config.toml
num_hidden_layers = 9
intermediate_size = 1536
norm = "layernorm"
tie_word_embeddings = false
parallel_block = false
init_std_qkv = 0.0272
lr_mult_o = 3.0
decay_fraction = 0.675
batch_tokens = 32768
doc_mask = true
train_tokens = 328700000
Each number is 128 + 32 x the weight over the matrix's rms, rounded and kept within 0 to 255. Layers, rows and columns count from 0. Numbers have three digits each.

# layer 6 MLP down (transposed), 1536x384, rms 0.0444, rows 1130-1270, columns 96-143
155212121064124138151130132109131141074112153088132119116125099139114136141101181147141112124117127150127120145074132116105120111131154056147119
145164108110109086137123115121103098134214110129122118123150108137113194079110055144084149099111164093126188091072136111107145103139129091070151
102112130148136124089153139154100141136140150151166115092161140136159145123057119127146186070185129179133113105126187139141114113104116158133156
092045124155145148168090168142102101121141095091117128147072189127131144131143153162145141180138118139129159129120122142126013139129174105148071
052150133160123123173158115141203111131153116120119126121115154149109139120132122074095091162151175184122105115107096079153171140158098171153135
152164151160087077103129170101151079125172066154085158124132128116130150117152120122175133135072123145117106174111185090122088069122130109151154
118130089159137081153083100132099144127146097176149065097106124135090166091090104166115111122068113086074114118145127101136140092076117115139073
114157124103133164122096106082104160124198120099114159123113128136124106109188130104181161124109136160091192131111075124104075164106138101121122
106110101099167085104121132091110104212111124146164144137154108114099178128147136161159151130107093098168163177117177150132138132148148149139140
111145120172128094099077074142142025135078193169151160167071065140132135133094126119127129119192101121213093150081137139152168121169123117136131
065183144136110064069100194121099157123114146117112109108129131133189113134125122162151172205112151103133120104104066116139123128119088097172114
137095102035143135135151156132144118118069074155124148095141118122139165084147087139139119107143119104120136067175160169142178144118085093126125
076135145144118094158076153087143075119174080077084186135152135137128146134111146099116149128157147108092087113113176131135153127077120175152163
139081111078180117163167107108084147154185162147119144184168099127080106114063175176161132108151138143144151086110160147145134140109112098151119
057118098125159166163111124158125173067169127173071099147178131083095117145148088172116153114103116142075131170136153087145163174125081172129118
101085143142109091075137101159106072078124184097104193152089170145095144080180143123167144145107135132144143083187168124147107142110107131127114
149111145122169126184081155128083246099105063075069139110108118120133124097141088104134141122142118188101090171123144141131151185102124144113083
136133177116114122177184133140149134173143089129128171085083133128129077180113121169143136162123159167094110103138117127094183105136122086122093
189095088063151072139099160158171121199170100120145160112107204147072107084167095161137046155080072156146108173166118194137166121126160151165133
116179045131164118163169109146095118099141087054106086143154185155084120065107140167147164128084149143133123167142087113090096100128185146141150
103106117073071120113142150059094141196106175105067138152117129118112097117124103147160091139115123109145145103158159133134139105181147110145111
085166127143145112111063060150103090151107099200181163170110109177247143096100140151160156109109135115143139134143096115101092160207138138160144
114080135121125164162153156091115124146122137107094196081095146167156151175147091135177108181077103104161127171109162118162159062123087122166167
133170131153129159130168100110119129125182130128128135120132128103170221059155072117150117116113179158134198143109087134147163106095145124120170
103157115145152112132074129138192137145137116090107114159169132170097145065079100192198156091119090133122175152124121156095067148165127110101178
149092078143136098093106150089128096126063135101132068183136157166150102107117124171159120136120158119100142113155099147166165148141167105127118
134155167185086163138130105081117140139109129143158137080075132143100079134138156163098069173113078074179158151151158160128099198124104132089209
102057085138143100175168107137083148156130124164102096164117107142107121141122109071123148093109202126074151114149078174118212168148195106132109
139113119114070138076143141108116137106096138082140064126100112099128158122092131121205135175105115144126094105149061072136135128099164139122083
100018121166115153131125172072085135130103099129115130106057128109140146105138091106122123126084230105080115156157113138131164131136116092099183
140179100176116091067110102151094090162174108135204144077142163153157157145166144178170167189153143101137182141182094119092153136121202152109127
082118092151097193105105103169124096131141138167115129150143160136166142160095144108146108154096200062171141109128120126108084142125132077084149
085173119102143127151108124141157122125083157151180059159180129080169073198137146158183119129147071170177144157140118160090082185144128117093167
106246150057095108176138156186141148091079135094118110174115128163134101113141129100166129139057180113203109120117154150046170120147125124146111
128131131133060118087125133107129144104154142138121184102116100142137118172176106126117121114138162090076119138074112113049134115136118086135074
149058211121169111090134109114119139149114156140133136157110137145121206141129121097155114126145150126112120104153133128099159147129177109074168
108128111136125110089168150168179108126156174174160102153075116159123089123116135118145158143113106120159109174094116171135136131123105074171108
096151125137139154123153110111151116160148094122127145172092118104131130119114117085148108161131160211067081137129099135091182117152137147112143
121114161103126150141125106115113083131144083105137100138102121104088119124153151113148168124159129158107123174145114104109107170106129155103112
088131171074125118105103102136124159062100161106078136085138104094112097099089074117150170100117081190090166136158116131070103116146130097166158
172203146156120148115125099162134090139145076183107124135120183158185143129150136134128149108110093096140112150120149132169117161083153103179162
104116100105139108143145127103145095154160125122078103094145171158151178161111137128069119151190178137172099142139193133093072112125153172131131
063133122070161116068144129177104107124097120076130172038091089134202133148127110164105093117141090064159102159114143187115141098112089128136171
152108136137150170133122130158083104131114200116146136140121124168150111123088123115108109140142163088094129089117118129182158133132122080167146
146155139084201155154097138148146126103138127123138135115158097088133103185083113171100121116130105131103105093145117145169093084116123109178134
105122152094123140114091144139128134115120150135105111151137151145146156110118108178101115063213098098128142098132131186153097150133080105130136
080108148098109109144096116134130165133215130109105136140134143085077121133136127133133160119118100144128106137090152089046176153103140060108092
130128184088167157128133123125144147105073109089063117139120147103201122180173137213127134089143104130129162136148075096149140129129121120125117
104083148127139136118157129165157116169166114173100123085179063198116151111079123113134181148085084116128150131130059164154122136159114143131121
177140104109147086189167190103129122076178152141144169185125104170185198147156106148156175127153074179108179097063107123088208158106193100095077
155077121094093148109168141153153111185074114175124141145200142140156120162101070106145114150123110139066172100132099175112128111108167072141110
136136131151145111108126076069105100108153160151063191136197130134158088115102154171160095148103159144111114170110151180156141131099142097132149
158147111162143137140123096106087057132136160121029134149116128126111095157104124095127094125124142181143181121094090125163162099113141114160144
122140143154151128096127129140145126107112138077127153092095090157096122113148055131090172142130155130150109124134141131118141138149085120116174
136123116164095128109058056098157174109087101091160122126111145113131115123118127075136139072139186109069156107100150184118124157182122175063143
119158055145114074133098083131053173157118110128086107118163088103165156155130152174111196139114108083160151114207097122150164201138114130139081
152164164154168179110125133192130136156107101171126149111117149101171157127137095176067078141152094179149127117138042130137134168081126109121114
087126165085182132117177121132193143164177138160087138166152094171140021214038046201134096119123119124110214098149125100136085178147153162051117
123121129107157084120145100180146114151149125137151150088160169080139086133146089117125126162178114088097153090120116153106181025163139148111160
171133118115138145106080144108130128100128163094039162183082162091132075087133137131143135128077103148126107124052179105127086184138100139142112
149125099121102170204107097135140080164154119115150149116078120113155097131138126144153145088090146069129132112164108093104114142095122058115160
087198128114134115105119162111129138112134154140149134170126135089123191085090122167150139154078125103176097191168142095143134148124162046119061
147097103167165152150146093127134129078124103093099147092071113171180111121148119098138172066099156128148116120149147127122157099123123106123132
127098083146121216144118116116137143108134087109127102104111156104153122141169096103043114045128113110128136138116106137100151101114081117064115
151158168079142158160126100158121101136092080124108114131126064106143140097120140127123123135138173109098148100136053155101203097190165131071148
144204117098105136152134109097124110094131124132145144160190122139135117196152061141184134107135107132130148127077136147104131109125099107152120
090150098084101109118107118173182125082085043099115102158055146169228103090110086117153139137140140141145160078142123141125029184099093134101138
156161140106134068108085159079159167131145142160123094137117112124120125155174154151146144145114113116141148162134089123092106141150108114151121
175121155161080141120081173194159163109172130114065176150120160041104133098152111063129099141108164080112177101144163082116151084101111190120112
087197093108153123135137144156202236179199066121152110135096121122130138119155184092091097178141047113191066088165146188255189182077100170126122
135139116138183111075135120080157163108129137118126112141120119131087118148079108132157100173100082136158064162136105182158171179098131138097102
063151147156155157121113132161168079078052154125155097080162120114107160167136143156099190170155108141060161102091123137136092119142122203179117
091168114165161152169121104135176136161132135064185119125149162131180099162152127158111118137167093155145125192146111158158070116114113119077174
137099165101073089114126112125167111139128067155130114121140150071134124128187130145170099126089174091110166056140132066138081138121139147122135
169122190127114098169059117076154135143152133142065144124075116023153097112145139066115095148094120191126090106129132145098126115152082145076105
130216177075111204156143163196175125151149152129181119094120099187119114166089182143117161077106139115131111149152090172153081139193085130146107
060142146104093084135139121168174134130119097123095122159085154143104144067153108109162120138104164111124088156110105072112175061139092189081133
093112093152180114135136079125126160140165107135153161127092112134124160151117107139094135127149130142109163089155118122164110116148122138149100
090111110100126132109132118155136177157126125099080122115139138144112143173182080176135114121154157109114116140109147100129137087109164136071127
115095143121110175103110165163119119135112083170145165186140219097146163123139169122102097150135169104163141139128094161134127148162171142107158
145133072134144163125134153134143116118139110138135168137126168175162136106133072143118121155137092115127130146129154161152123088126155076153158
114076105118092156066185117110205151115111143102142143152147130111097090060162109092135128170134152136152136102111088144122097132106121118112126
142164113141158124075164150134046171202156121127087184107134137152177116167084137159109107110120112177132118083186126191123147150135172101156114
149100100151125131157108137180204085104103108118143124117096172053137105131102131128112098138096175108107126139148126131097123146151188134114142
088178162108183181212109108075071168146181109082136096090103112199107138145121133160106124106089104165175090121090111137156111121121128103162048
139129082121164081173107142116092178127104107179157166135126163102172099094120096163112091135157121088180168153140119096109084145164081138120143
146115082124114133128122153111130120111109086124092148128112090172179074090101130149117097145108103127142086150106099167130147111085109077153131
108147104109128106119099099059129156097139130095154106116102175082104154166101130137159149070136117125141076100099126089149136120118114135152170
110165053120111093190108143153091158096151125101127075166114134103088109105110107138038148141118140076083153193110113145119147116137176127088069
140108172140154130080165112069150062213128102098119200137139077140135118131140191157068096114107053068086172131088126082120137115149126113122138
129186136126127122161135107066098165093121114170097089050089103129048146189044077098143136175105116115174193174151093162175108100140078111064119
095122165094104108128120142076094194098115167098159098102105168146111127157209098095161143168096186098206139120088131122095061062159136085165135
121146147181141148145141133089145055178096116142168134170136199156150142088112165160116129165108103134132187066127114149125110128090132112104146
125105095104137128128169135105101138117126101146122121077061112103108209111123140135148155136099120105099113119136123152126149107159201095052145
134190122148052162093081147080131155178149192107156121085175131123169083152129084119164195136048134135124110139099087099181126086171186080132098
088148117078099216108112144127130097132172116155124180173127187149142163154122081166122103150125149115123097157136128068174141052083127119134143
150075165035098159113047098132100180058132132092143181106180128159135166082114143100142184153105162100094178132073073107140134111065110123114045
134118120147137147124112114181171190120126078129138092077080159130120147160121114116076173161135137168105112122148173125096138152165146134104163
132109111131129152115149110100104168103134151114133128103145064097152126119110117118129126125089114076123099136138146113143082106091135111135098
134115130120144114114155153102092134124170119122144119104141090116091094098136118113130141133122150130101150133122160127095101134110136163140102
142163155118102129155120163062185177154079211139161142126136116129129113064104186066151119117113114098164135067085111113109145147101075125131132
034185146167071115135087120178164040157082103092171198145079181123122112082062151110145131150157127176125083127107124144159122129183200124153129
090123139157150181133147146115178158115102132194131090180040123143149090142124108148131090153139138093104126121181155167140090085174097060093085
154091096065125132097167155075161140134073146152106118124165099106146133151178089179157157095120210088169124151096124143140110078148144179181153
125150172126116087130130117111097166111143102138139172137084132109115156071091151156093131173167073103175184119139130128152110130166119098092119
085108119151112130088102093095133163157128095168113118135153113130179125131117176143128094131090072077111143124128125105104175107107145093096137
188091192131130157108143103101129090076119167101089122096095142118112159050130144095176105167132113129090072119163139135161150093137100093184138
122129108087160163072165189153186082101178117109145122113114193107129144125112111150181109069131141140110145114139183141156124158089101080093117
154113119099130087073136141115103129152100115136155152108089063093104180211178142145061155095155250143136157119078195125144084140142091139174083
143174113163109130174082117138191137104135073090100139138129160094126068079149204185069148119115142139116086086087102129106081148118117147152142
161120134165128134170131148168133047082188125173099145083113127154106110135106120172115117150118154122108127114150125131151099135131131094140146
116173127104126085089119126111099150044093134103099154134115114098124104153101148135129104119152069077143205060131088104181111172151097098116165
116099128086070113119101109150131166113093074092146083087159126146126117056087110117163089147157152103141066135112181147118177102117190130193188
089140181110043074138124120126159173133137136089148112130110083040129141079125162081161157131102122069111100098122107189157144125112149147139122
100114147136117136127088112076122086131131102063127139141159105072177115115217157113083149084219171123218100158139098121117144102128047155139074
082165122150147164178125079090108103104112089162040143098081152120127142089137142118105139150113171168127157080157149116128120137097146073112140
169082213123111151081096121137186125115080144138128089142112149156097125121107120186154120139112152123135186182181131086195174080157165135153122
129092131145095159095174119198132152171113110141130158091117130107145138161100094151117155114148106165126125092134141171146123123170103150189152
098113157123113138070203094159144131128093035142137214121118140169118122135194146137169106113116200109105127142171122146137085129163106183142135
085136090113145139163087054147178180087141139112132133080084130128155133075091143104121178155145119117098069122108105144133185088117161218132160
149134097136140125160136106133082129144091117056122101102119139142183158170101163072090064129162168158128084148189162119128065106146231097216122
126099090125129140127151149103143126135072179120081123138116108175131125157130140147104077146093115117143145125084133124162105185109109110122146
151130146093122132107081167124078102083190146146145077096151169139171120182122053101147135151135179168168119100099132105126114147167147137112102
093144143138158153140137168117235127123157138093132178103128115116182093157136144138137093142093150124153151230142098091150097113121089106115125
102155121105117190122062118111156129119167177118103155161120158138136108161105167146133068117082149081090153116125088154129130154100139127113094
109144134102084150076113130166156072174089138067192099113154143145114062107173115161179099103083109118135156122134105138131148135217132175112088
107186159136183077145118147064060151155132128129129164137126133168191133103171118139173083099157079137163073069149100136063143150130108141153114
183095136090162143093089117168149113119090159105165138167150126124164155071136164127074140133116162168119075133120161135167105085140151107099177
104112148140129068112156113134102132190104057149138091098136127126125135108129093165165126150068172201140146120197178105124157131163125123166132
137154117113085134088102094117157126146140123139059084133160117173098084151153107098166080146128066142104123169091047099078088100132111109123131
104073073052087122094136141156101120120111155138119104148175154126132130134085136122139087084136137142121139121173075179120134122135113153115071
119171069129103108149128078114129095117120151157118093128166141143157130105131119125125102127134125099102074186128109150141136165150143168102146
164109113157159103093150089103133149091090202147119150127121160091084096094080110117140144145132145160127138126092100101129157189139140166124078
127119088132074194129159110181082113090107103091116101122161174118131120116148123073105059146089174128129156130114109158142110172081097108128106
082091101161116117156139142138142104144117146074138122142040133128125142154152116113122126104111148142103158137097168118126127090134133156096132
132114096128141140107064146052160173112176109128171096115066090087142142112155081129112077094089155142055134129131093116067071154116130091140103
138138170163119152101130131169076133136109129116117107105149174129138110146094108113143168153110108126146145133130126122126097093135113180177109
179120146151188089133135142135129088107072145122144098115155108161157162119142101084170192127127196152106111133090052132103073185139177101130108
180105123176102151136141134120113137082087188181136076153103101159081131161141156054153132120067194166096167168120083113124152151198166124093124
132109097110072143135116110183128152170046111161098188190109126132168071153171119132150123111163141157125121141100137169078113153084155141183096
172112105171122128142095091149121081093174130130095162081119161135135160129123145133141104142098125097154165123122193104102131082113154102119091
# layer 6 MLP up, 1536x384, rms 0.129, rows 1131-1271, columns 96-143
163109092148163157139126191153117141141069181070172147102089141062093092183104181131125101191105056117116165093221085148145111107112127149134128
132083205085159098124119141123130152167185162112108128100153122108110062129162147157114157160103126103071149099128103100088102122125142122135129
143163123097079141121153140178116170176150110188113174143143100182144144102123123133124106147092137143161067172128146144085220081180073148146170
133083121132101171106155138183101164102088138140123130091107159091144166086163101112053099148101115110178088131156110141126108097125107202157078
084106093216136143132134057130077136098081215073109092162143121090105099179076086139134102090129143087123131111136079104131127149124125139114148
091153176101150180088202069094180131139071135096105147142119149116133114123077103109123100160100154151134103141139111150078121158110121160093135
158080139094168109136126124126158088149122143117137084132176113186111146147104140116096106100137140079135129130122112122142114119094146164200097
087182182128085123159126126128103176145168113124077080101097138121130097155142146116090098091108198123140123119106133173157114126121093104131081
174067086099145147151144134133091147124143109090046151089157173131150139134158148139160097147074147099053174157157147177120043060174123100153124
164125119155114164159150124107147126131095173114129077182085131127119127186106085129077114118126056144203178178163155159111156125172166097150116
124162169173168157109130130090137128116145194098144076114130153136134108170124134115128118113209081133175084189085104043149145100147148162157139
122081152162084155047149109091158121165134116078159079089135099105176081130119124129152130145164107155166146142145098157125113169124085133085181
138099129129184169049098156127135059094094161068147153168128174141145121170165084083154112091113104158130130202129075093148110128151108130061193
177080212125094082122128107139195114183157121128098169139084076152126161141115100091154162143098135141113140104072080122092081152132184109141197
117137125103116168087082111146152202076078123145110086125156145134110140166118147092104076144092136131129136133095146117117164101124152065092168
152116103171100172090104046100124131187179110135143139137138155120134133160188119173146139174148067136156128054099191123093174153096143163055182
053175094115130118156104134076129153104119125128144054102137091088152143191152129128118094129155125153159150167164208175164081149093108187124139
077157119181086171119093143188119121074131153151105076124145107158152081115079103155107185116188132145120169110125125132114090143053064132124113
134108158111098122142052114131125101099099221122080127119116129136214084214135091149165093145158104046085125091084110095091159152141142126080146
149072178141153107194118138131104109164163120166120156142147151164108154113146148062064122126107120116121148161116116151168129126139120162064150
175059132144110106162147142127151153142146147115109073155199098152077105104150148082109116085169133103144112135086082127176013148096134082088138
157179186135146136151116151137143148135089175094189127136135079113138091113155139153063084063134116158097151105069066128123115158167114170148093
155084183125204176163141082116173132054128152148129119162081159110107020105108070110116123078141110098173136161054107136145066073099133124118081
111106105154113138130153094145146137085096095144147140120108081126175117163106194140106132130104129108136139097161112116118156118090102182146089
091082116063160084111120100064184131133121161089181192178187138132113166160183142148154181169098116103071136097108183113112088140201131150108069
154129120116168082117122143151153131142125103136112160118185128168126141106129154153122150092135150173053065130191078108107183060143147095151071
152111217167055096159072093189140168114124063137112106085087164134118115146146103139141116116187188144165110187124152176095095061121106123115079
137125154062180128180125111165165116149152118153141129125140101155120107142158079105061074088122152123111068087125185164134126116125109106179138
141070094143114121117129172161131148127145147139155088136134150204161090116129123072105189084125141094117078154137129136123111089076133162154148
160137184101110131163203057066097153127157027175098206143069192131081182165103177150155071130121135128099167157067103148130108108123142143104142
186109136103182154135142148137106088116097128111130119132099097103074149057161145172201137129099092136147147095086117125125168130142142140154166
175099132117146123092137135114120118108163127124160178173111129116122159095139077119131145175083111128118157084126115140149183075165130114161133
201092097170081103058077160108096131128088110136136142152131103049111124098094161136103124106149173217080139142109110162164116161160130149137153
193172097087163139106108122125056105083074147095115035153108109084149070170108151125138085137127081187162157133165094170123134178101156099127098
117154134105069112083130150226101084097125089153151162099104141125138154125091148158091140142155124140096136100117146154092088167074119136124172
084126153091118172159115128083116165102107100142128101090122098145069129234104145196119124127078128190075101129151180097176081134141139180103165
113060107107154122059107132139131101112100134059150163154131096159140150161163154161094145077141101106213128127109095086123177063160089053144162
151138064119119125118118148160143157135131206155131156159182130132158094106083112150139140121113101118109136117074178147122134092132095066154117
126101152120161172151209122102131086216234083082160091126174119115132111116166150158155139129100125089191118062135123115214148148094088209167079
109137125139238134122158097114124142068078142071161121161127085132078098147159107104148156189109104193169094133156162187115106087145139142139196
153136103142103078131097151153123202113063096150151063161149124121124075176115137153113122110179087109101180125125120133158107183094132113089042
157096171143166134132152128107122091180115105138141129099169108149162085090143063135057151086136168146138140103131073060158154118174145216108123
115072108155107126176192062140170148112094070145117155145128074143139128142158152123136088157128155127133094138127138123084083193153139113127119
126121131155083085113180126100137111159129145065149101128117184146160149104135142082141162131095094138120168170116098193109137101141153149111075
132122136149184112108160067118127132115093153112203123107059091062117105194046064111078100153141081147143165160064155108111162099079184101165138
156180084195125142094157124112134116153078129178175097130149134095151112104129129122129094108133165092097175117189103180163042076158116202145134
123132040098109128166151129099158092105132174109121147155122097097131087118120129135157099132127104107150086116122139195147139104130104090158113
102141078145172102108115136144054212141213104141045083144098163072169133129126145165162096131194160162159172111112180114121135197159109171145136
100102162160116131146186098138126124131106097186181094105176127120165139117136130111078073136140095089130096104062119131139095095078125174119163
112131115134125134134176166102180055134176128091128157148108120167107116092127119184101130157143119132138117139070137102194108124170139118094148
105091145130078119147097127181146071132067127138150138133128121143065109137087073144136114087196088087181155115147094096077130124140114109191130
118137097060114156180133154101160086126100105100176048120138111093126122080131174162110124156126181098194107137094116130108091114173201145155046
170098121117126154193130129119146154138162087137160132084167186162147193163138207141153089170100104130122101057158109076126127115093122100158136
145145139110149122118174154126095123180140079107084125136157102107152115133107112141171084190085139076142131147129164126130071136102109115123177
165109147082120140134112163082131125129113136126119096117051146165122097092115165112180120117110080137109145169174135148148138143091124137124155
140150173176134129105121105126092142051192120120137139133122134126175135152149091108146114123119110079104100100092133127149101132131113145066132
148104092160114093132124126132104086140119112080104098157105127101125129100177077113149048192138155109141084066180127133136107128175072149096098
173160123134124113138148101162166107066099199140164094145072075089156148181110123099150151083104127116104140143154080126172118142142140171171119
173119165108112118106178107130140074088072126105161082071123136098109123112122078140095062178163174103142131166172099103145135113124125115107153
114125148123140168097149089142125162066077113111144099111128110107122163133031093144100127168146115099115085167108170137143114150164160241158102
126166181075134076160134135110101117145127144138150182091093150123124103122150177066124192143089133108114183079114075143087232175160128166159210
135127078135173096145032171154117134134102139114133114119135093153093060179106111132185111147095129100180137174121093115132175120142103148148146
159197133055136092154113189142182132148133160107191062135105176143101136126110105109158121090146124081119143117107095098134141154137158122147127
168119101141135126125097085132135117121127188160062122108095146118050131187093078121071088164095123169111135135161124128146149107058151102146152
087103143143152097113134083129131146133083138121135124110174092110136126069077128159131103159137115130176123060146120160119155154148135154181193
201138123142094162141173193149159176131120139124111174133186158085133127157147151082138185152125121089154121078156094109186105113157134078133114
101097112137162170091139095192176083127141126148121144153196130095094114143111134150129147141148061113123121115107149161129112082108129071127126
157105105125150122199186068092099110142080139176129118081139123164190125150170173173121124139138099168153073116121104189130131184138173123084134
134200112127193025100132106183089164117157136067116160161189140142133155044082180150048035158141000085127083109122125139064158166081106131152098
076117130121082167156132096144112129119160079118169134164103177146167124148183158122093121082172144171122181156140137125152084131148163103125157
149137134058132158108111111157087150135173154122162074095127153147139121129172162104142119095123133090057142117118089071110097185142136080127142
124127146090163123131168150099096114110087088187108136052130138074059168165115076117100144138135206137173115084138139010072134107163140114120107
171167142163151144175142168126090112146203097100204115133161109154101128147076183152102110119092152124155131148109172169126193084161102098093149
137122151164182111074097087153181193119125082127103102133118074145066072125158110072152109039148157129157210100106107140134098123114118078130077
156103146117122147135082130105130136130103101139114123125102103077142094110214044100166117188192165144138132047111136171058168106120120123143165
135160127150182162134128124094102051121138193127159103164167163128154142174136169134093074118184143067133171140148147127221186209148094116132119
086166130143075205115119131139126107060112187136145108161142095124133142124104170157159137095075092142133117150088106096084129109153072132116096
140134143141124168117152160114110147097105129127172128122145172123167096139174134118100106114143153128158084140112135148128129162092097129131075
171069142098120171084096180128123104185160099114163150141102097123106121115155114111111081138184101182099135160100163105153124086136175168123113
112160139134162097166167126081087154096141118110126092182077136111070157194153133091076110128088134142091133127090114147103129149183126111074101
161110138153097117162116155108157143120122144121170139114115138106146126121104135123096105131116061138125112110110148104150138095147116119174104
125134168107138132121150141083157112047132141100128095164101136144083143102095083066135204110083099102193074121160093096144150114169109126133154
127121150122091135035199138123096179117132135123170127103147071150159129122083138155110126102133076169144132120099089080152092153130160126139123
140099102140099079083112163118138126119142150134137150200140138126083120129139123166092151128150111099138147145125162157156133119152078128114098
107124166139167126127162082089086131076083139109086117125100139132063138138108147140124107103119109057095129130163146131153175078120159190120102
144094112096122134188139132124119095171100108129130113127132091163063151110186141152120095205187184093125154151165165121130073090098138191143141
112165155104136095095151176162115129094142139198110098142139100047152071134132096146116195095081113103198209094106184092061180151206103141079098
178110163104134153114135127160096048071126115116158177082166116131177124158077131097112096112111103135122132158156118148151143112099122124164152
136126107111118064159091137124119230124164152101111159178097154125163167182153139052116185160068087221163232153140144178073108162094117119108109
134073120155164132172133168102149150142115109149122181131117144113135140114070184137140139099156119154183108107107170136107106087140165173157114
194118157111125166171135067146068081189139141115128113148106054119134136155131079129074136117110171126135115116099158075168148089132081082208151
151141186114129120154042130147114107133142140138153115131109112093145133155065144119137128060123085163093095121074186176113075174151053135088155
059119146178137134168142120122142109152179142145140154116162146150128061098177136114128203111156103172152123089160131130093162149147089145180080
140092092136126138115153098111073118064238160153096107183074123116107158177150100093099124102104128109158124131149104131083082170089139171131098
104145080109134133108183172104148102117063067140071155110134136105119132169104210096114137078146147109118194108152138150161115121164072162163108
126109166182125123099144129138084070199020169090111136158192052135104070184205137202085097090107093132065079131255123172117076173186161110112176
146113176147150138102203165141141068046181136100170106103129148130153149088143078100174145108121137066155138184099117110122116088116124109136117
138159122116141123133137129120142094159136096152110126109120109111100166112122155124141116133143164129102158099122128119123137128129152154132154
120135127121108129132105118169131126143107144129101098158130144133147152137100132153128112115121106128145083102134111124136131108160126085151162
087130123158156129081167110116121070171036143136122094132177092161126117176205139092128136077160094112208127153107135125172130136143162129125109
185128139130185163113160073067050159097166150165158132169189209132148163188119108102134166140124116093148118167130171131067126217052169125104189
155118126094138086143140022126147101123138103146146150107136107113116170115112116147077153142156152137125100141114127129086135151098157128117160
097184121105135155138118133124138151100161171105151108145012180169107106151106122059101112148158093143143083122162117120116142154127097063095064
110141064109148156163100132173121156143105169172112134130184042148141179125140110140185119138089137129163103138121094125123141124114102142111178
167160092111135159134150159135116077107104135105106115110164137138160122110125080101118152124090135154155144126127146135144108128107146079113143
063104034087122172125098089131139115108179140156138074126176129113156153170139113097071113107104116133145169135109154200152128134069054108117092
121119182117213097110139186093149167177133140114151128166103114153040123144169155134132167171140065065120166100127106073136148118095152131141079
102141109170145165155067111136083101112140151105119091121189137117143067129113110119171094158110082123182131143184075104081197098086164107040120
160116128096191095167182133102091132150158110108140120165105147116129133116064127090155115026161130112107143156161094060091148124138139112159124
107134112096100111116130114151149144167129117075093142135088115143119138147132115118135154164121106146131112089137094096114131094102129098148102
116090179103179197147145123148123112145114089170170096116185175119088144164128122149124112132111160163112126144107137169076143089107159106144123
071126144078075149124091149103134137133093123155110133166108116105182150128118139091099154070132069128116122105147101183175073145079119125112068
109107115118172159112105083119143136093116142175155160150083087157114104108081151110129107119140112177082173165090146076102116088107166173106119
114056170160088091123147186140148092116062134153137118122211120070145112077118064156141162183178079156080104141109113082126153204117140074045076
101109147128138169065104082113114125157174193056162085165140130153159159163093090081100178132148115079134124188098111178109161160132109184093025
075182137120170151116163126072095192150108106083082139148134104106067083179196065111111138153098062108061114170128122113161156096085190145090158
110130171107144114126046159114154161038085154126118139148122115187162123063127100092116089131105130085162119128147155086126091190091088136098084
178182106151121090144096106063131097147102184130083073101116120112116130081134048147106178107142117112094133151131097178151156154083117132102085
130130117085176107097145191125110142128064098140137095097136140117121169110075067167150122136138148154073159125101157139170097126130149142105120
101115151128166155132157118094111143155213152172160121178140097208123115127158119177094129172148123113150120101146152142157133103098070143145108
149142107184127159161164146172115149147182114194124117092132178116150162084085092102102174101138123143153073182152123076112163120104095111119126
063098147157123096133141091092157109146041140054132161182118124138163111122146172123112162135112147109148121127143164170169125042067109156162099
137168097120136087145126132122020087127160155125121120125124123148140164140116191131137176099139115145139130133085126172197120100136167143163101
131152130157115056156199139167119094124115112107113106154089129092139131122107094081163119134161121157098081127105157161134124124146149133155136
141115145198088099087095131065158150094102136141097171130123080105147103151081114097120156113129148120132147166091122124116115178092161150164152
185090134094108112092106095122180167143086069136080105124164078153089155103151128135133140119084098107138176145130136112106127154202098123167147
115115170134148060134187123109123145132163153115128142132139138085146085162110090151103127095178109069104157120122082121061104165139131167112123
148158097130112091186148161132111142102137098162091104117123137087126133109120136120133116104061185118107109214139155153151131135136063103152153
124128185102198136144169106162145073109098073140202155163125131094145148107124087171141129117112121124103119114134147136086113133113114124093117
092114095129160108118099138097146138124087139100141169153096118137106114119155136181102176126162090152135194150151111143093201119127161097104118
130143128111142100143152096096101177115169110091127144127102084138109124161131110133139128175121162180098140091168123097108093100112108096114116
064161109122148151164166089108079072112125115142094097171159206107146180148136080093167158120144135096151105105155167117124094127138076139066151
115131099111157091075104113135130105150133129117150113138078135161182135231067152122147139138110135113157148112177115105151130164062144103103175
195141164088167116088096071112121118138128154129142149111140122074117104126125058113127210158113157129147185171188143165134088156156122135150138
112134142093186087162160075124127084158130149132102124094121147144152116130109144114134116083157089108163086143124113146128143118128153108098127
197136143134139097164132161184158118048134113149151104142153136133071102155087107144114092153107141143106191121151101101066155187129156114077185
071108176157151137117114133097105106120124117104137147114129155034148110128144134132101113144121117105154180131141145147137218112168063146128138
084107095087168114122087100149124074200120043076132102113180142115182133116082108173128176154183121081155123100131175133138103098135114198137092
130131145191255094159165194112149138123144144163210057120197111097124131098059186137135169125111159072097173172138156142120158102103202152101123
116124090132142137150126120122108135107126137120118134146153097142091127123154131121110130134154151134079116093172106112132107126174120115080139
117135120065137121111143070063131093092111061133068071195155083175134115182105132168099107106159127059099141141169126107166127090107079146080139